python train.py --activation="tanh_gelu" --norm="layernorm" --optimizer="soap_variant" --decay_shape="linear" --final_lr_fraction=0.0 --dataset="wikipedia_en"
Each number is 500 + 40 x the weight over its row's rms, rounded and kept within 0 to 999. Layers, rows and columns count from 0. Numbers have three digits each. The size before them is the row's rms in percent of the matrix's.

# layer 4 MLP down (transposed), 768x192, rms 0.0486, rows 172-200, columns 48-95
089:482533486472542521514424443492491534482518395560515500511433487528488474516460481585584479538486510428508513464463507542438499493485486471435582
095:485457481492527584530528485467495441540541532500475537483517537544425513471495486478529430481478492500511506497531494576553487505520517546462444
105:496508514489428488474448481462494597519523488441516423479497471468546454504476435523503480517493489531449504544504521529511529536497482597413472
107:503550419444515520567560484526527499509478515471403521492517508524484486474488475470451508550514534461502492465445503469501480514558509568544492
108:503586553513511508434504493495541551495522445502522517464478439548496481543460506510432523489540474532528469586453490475501552510528524505468516
109:513501511476561521402485487500485472502423440404455455481464572538502560568541476475501598410482501462525525525535421447506461544505490473459537
112:552474422449504474507485511490450444516488518466434552509506525455451434468463504479537534524444460470489545501520543516491447515489478449483593
096:572516475434489458518482480450553494522427552537469398484495456453511515524518503535518453500491562454461518478508431549491547453567512496526549
101:494441562466534573486547400452469464521474439437546481478585491530419465524497462461529523442487512515508450490550500476568505447485551517531464
094:529563419525517459509498505563487518505449528549516484533541564512539470428497504436469506522465506506515473537491523504504565531456495477535434
101:521481464430529467447538511565478458423537513451483516470481507536457506523476457523500575513574516531557514526438495413531470478475537433440535
100:542503533460528510506493504517520470468481490520423494509561498516503483494461540534475420479477533482484465454462554507495563489609445483497506
093:525453552565392536504541514483612506437515509483487513574603552486477450514465502511482499465479531483515495450480492426516475549541519480527429
103:455462482523454465434540529530477485466488495489522481483437515518559495474513458508492523496422548526528515481502437525488480518494476571551469
099:515501451480527476545558500454491463451505515480540547551498483455506479602523413495558446529530535499457569440547506464503496488542515556514472
116:511520528564408512486543472542519516473503447568533522509469444506470548512506461503514480468515457504519543447492464500618516423530496479502486
099:465543460549496504457467491418521515499525497517463460456535439528422511429477501543508474548460459477552517429467517524473514556512478470531509
091:524545440453417443460461577531534523478615505463512495473518516502530499617407514524484453506618559529490524486513518457533418510463471473539501
106:488535475453571519500503511499493446513490607462491491554459497477587524605447470454490442489496478539501541448455453513517431484572515531517541
095:503514477519438512531591499470565423446461533478475520506503508473496520500487484484434503519514430460468570428456501522515509489432507445521486
099:439427447496463420505529503505481489484473456507440493484568537435545544439537540503459485579449500519469458547560445488605468506528535481529548
096:533499491513500501511454489464481464521519504466502429546508541526487443452532384526436413486523543454490508545501469454479529455455518467481394
091:478502540446524513414476476511511530448495549478472472471478492526528494339509488494441431542546517443475531437530493462396514513513504521463474
099:513457498544464485563415508490495480472504462517521536513494604560561493555499504526565537466486541473503447521498488561507582498506556473446541
113:566501480541445578497500433495513461602530504435468518487491492473537507445467428543440545438491524495540524529506500545529488485498556478489500
101:529535490467527474465449520564535584513577533476531508531494503462540509518477532456545513518503423529519454418480518498446514483451557512514499
105:516556498517470419514439429581546477471533471489517507416528465494508546515485485446508501506506538465522557572485491484486515428466519484479564
108:518523551540428480487553488550468542449583496540476492521460474500484523506520412491519434478500495521461535483480499478562525558536536508455543
092:498579461428497437508487532431541476548502518516535465510493513503486483450538486593461550518472490507531492487492499466481510487483505517578456
# layer 4 MLP up, 768x192, rms 0.0486, rows 173-200, columns 48-95
096:505524479588441452454478535496468530504477418537494561471452460435488538484408525538485540448463538441504516534479537444555506559534473515539542
109:520513427524552518427502545450431481579439484521540545546515480507504457549536431480508536477523532565410400487433515498522549506492470512519468
107:475462459580584538535503489506521531518497466457495512515475550499497473509526469451528491444556523519459448463472492473507499552559517556418551
109:465531464473502509461448566462524476468549479566495513492580523568562551484484461485457576499500482516453550461538523561464491535527467462541487
111:526469505600453469519519530489582479505559562461514468473492502410481533529548547491520469464443530547477549512543542504492468458448497508524431
107:418487571423522448509468492537488429522533396516449509528477527408510548497485485517476512563515476573523510428533538514488492511540506547383519
093:539491630515495560516550511434503528519509553531564553517458464528452497541523560502529443534409525486489577486534541455519445477534550512509493
098:485454492598512500431489513491414567515460498556516495479443480451508500540493512521503443489529476459444489513496506568591500525553526544451526
097:537467514468456559505468550532530521471529430499479571452546460441383514560394534532535503517480485489579501453511500419535475508522481533549485
096:498467493458468463504449486425509536502468569518516501481496532476477515542449515463463437457473551504434487410490474577527506436564563467513440
094:532544522481579576506537506592617437584568527510492566474474535505500568500497452468518605527539445591600504506476437486522516473506508550475475
088:435473467449529572505514417547480501463493503489490481471446479531532512481490569497481550539533513478418455498473517482525490511485448523447521
095:497416516423517517513435480470513461460553505472465544495485489467489519473490498485483472493518460548494460525522504419432557568550578517399539
093:559476456501455461505544517463491547475515562519558554515521433481491477480540497489547458509499585474511536492605526515465437521527496466602459
118:573443471547499474491505486466538521507547513526574457526513481509478521508515492525539420464537572419506592503483557462549464485454512486450515
102:431412513466534464537470459483518474555476461523538501525499509393492540523522500486492445537491496527441542445509534589436474500484542507457533
090:460517539491458533568546454510501511473448503584481518508507468497471466469577474490493510513471451492578608483415541484522534497557504480495545
108:470496421495490437566524520492522575469449590530475493419465492465480546536503454504528534488453514526538469520513527477471496433501439563519477
102:466518540591462494479467541524393552450502444539473469482465476477525428452462499468486463581534569511460438533500445511541486531515496552571471
099:494491464590499535432535498435476546515484516507554540496449462549512474469486478553479456443453502490522541532598524508523460547487480518507519
107:546506467557431481531502500515518563471499485481475553483451497492417515539470515457507480490552440468540501406506567590541506480455469404489484
089:481493476531502471470587522423525552544520539542506620532499441497513575557424490434464488484461496508457448477502524555483576474464473528467456
105:516472459501458428489530536504533535485530552508523500482522405448476490551500567481493499559500460487523491545504532466481429436525594511518561
115:548475472508544529413508528489437481440500472527450495474550455464435493451539441522496452465485551552497439427450444546463509573465532518528545
092:475510520630532470450527475479512521526576561520457509523528472528518486505486487470473486493414427459578475496518539461482480498473521505497541
100:486577455476493513447558478488522447573527504507462563476514560439556505506496511432514574449479465561512534608444560541504547513482499418502456
102:473490601439615490465556463510465475521492485531437469448540489449481397549468405472475550504538498482445537518416513466520515564512578502512517
113:493494508469511460525538363483533561552483411543529519490549471495423538534502525492536487557512500502435523509500458500454489530472525530481488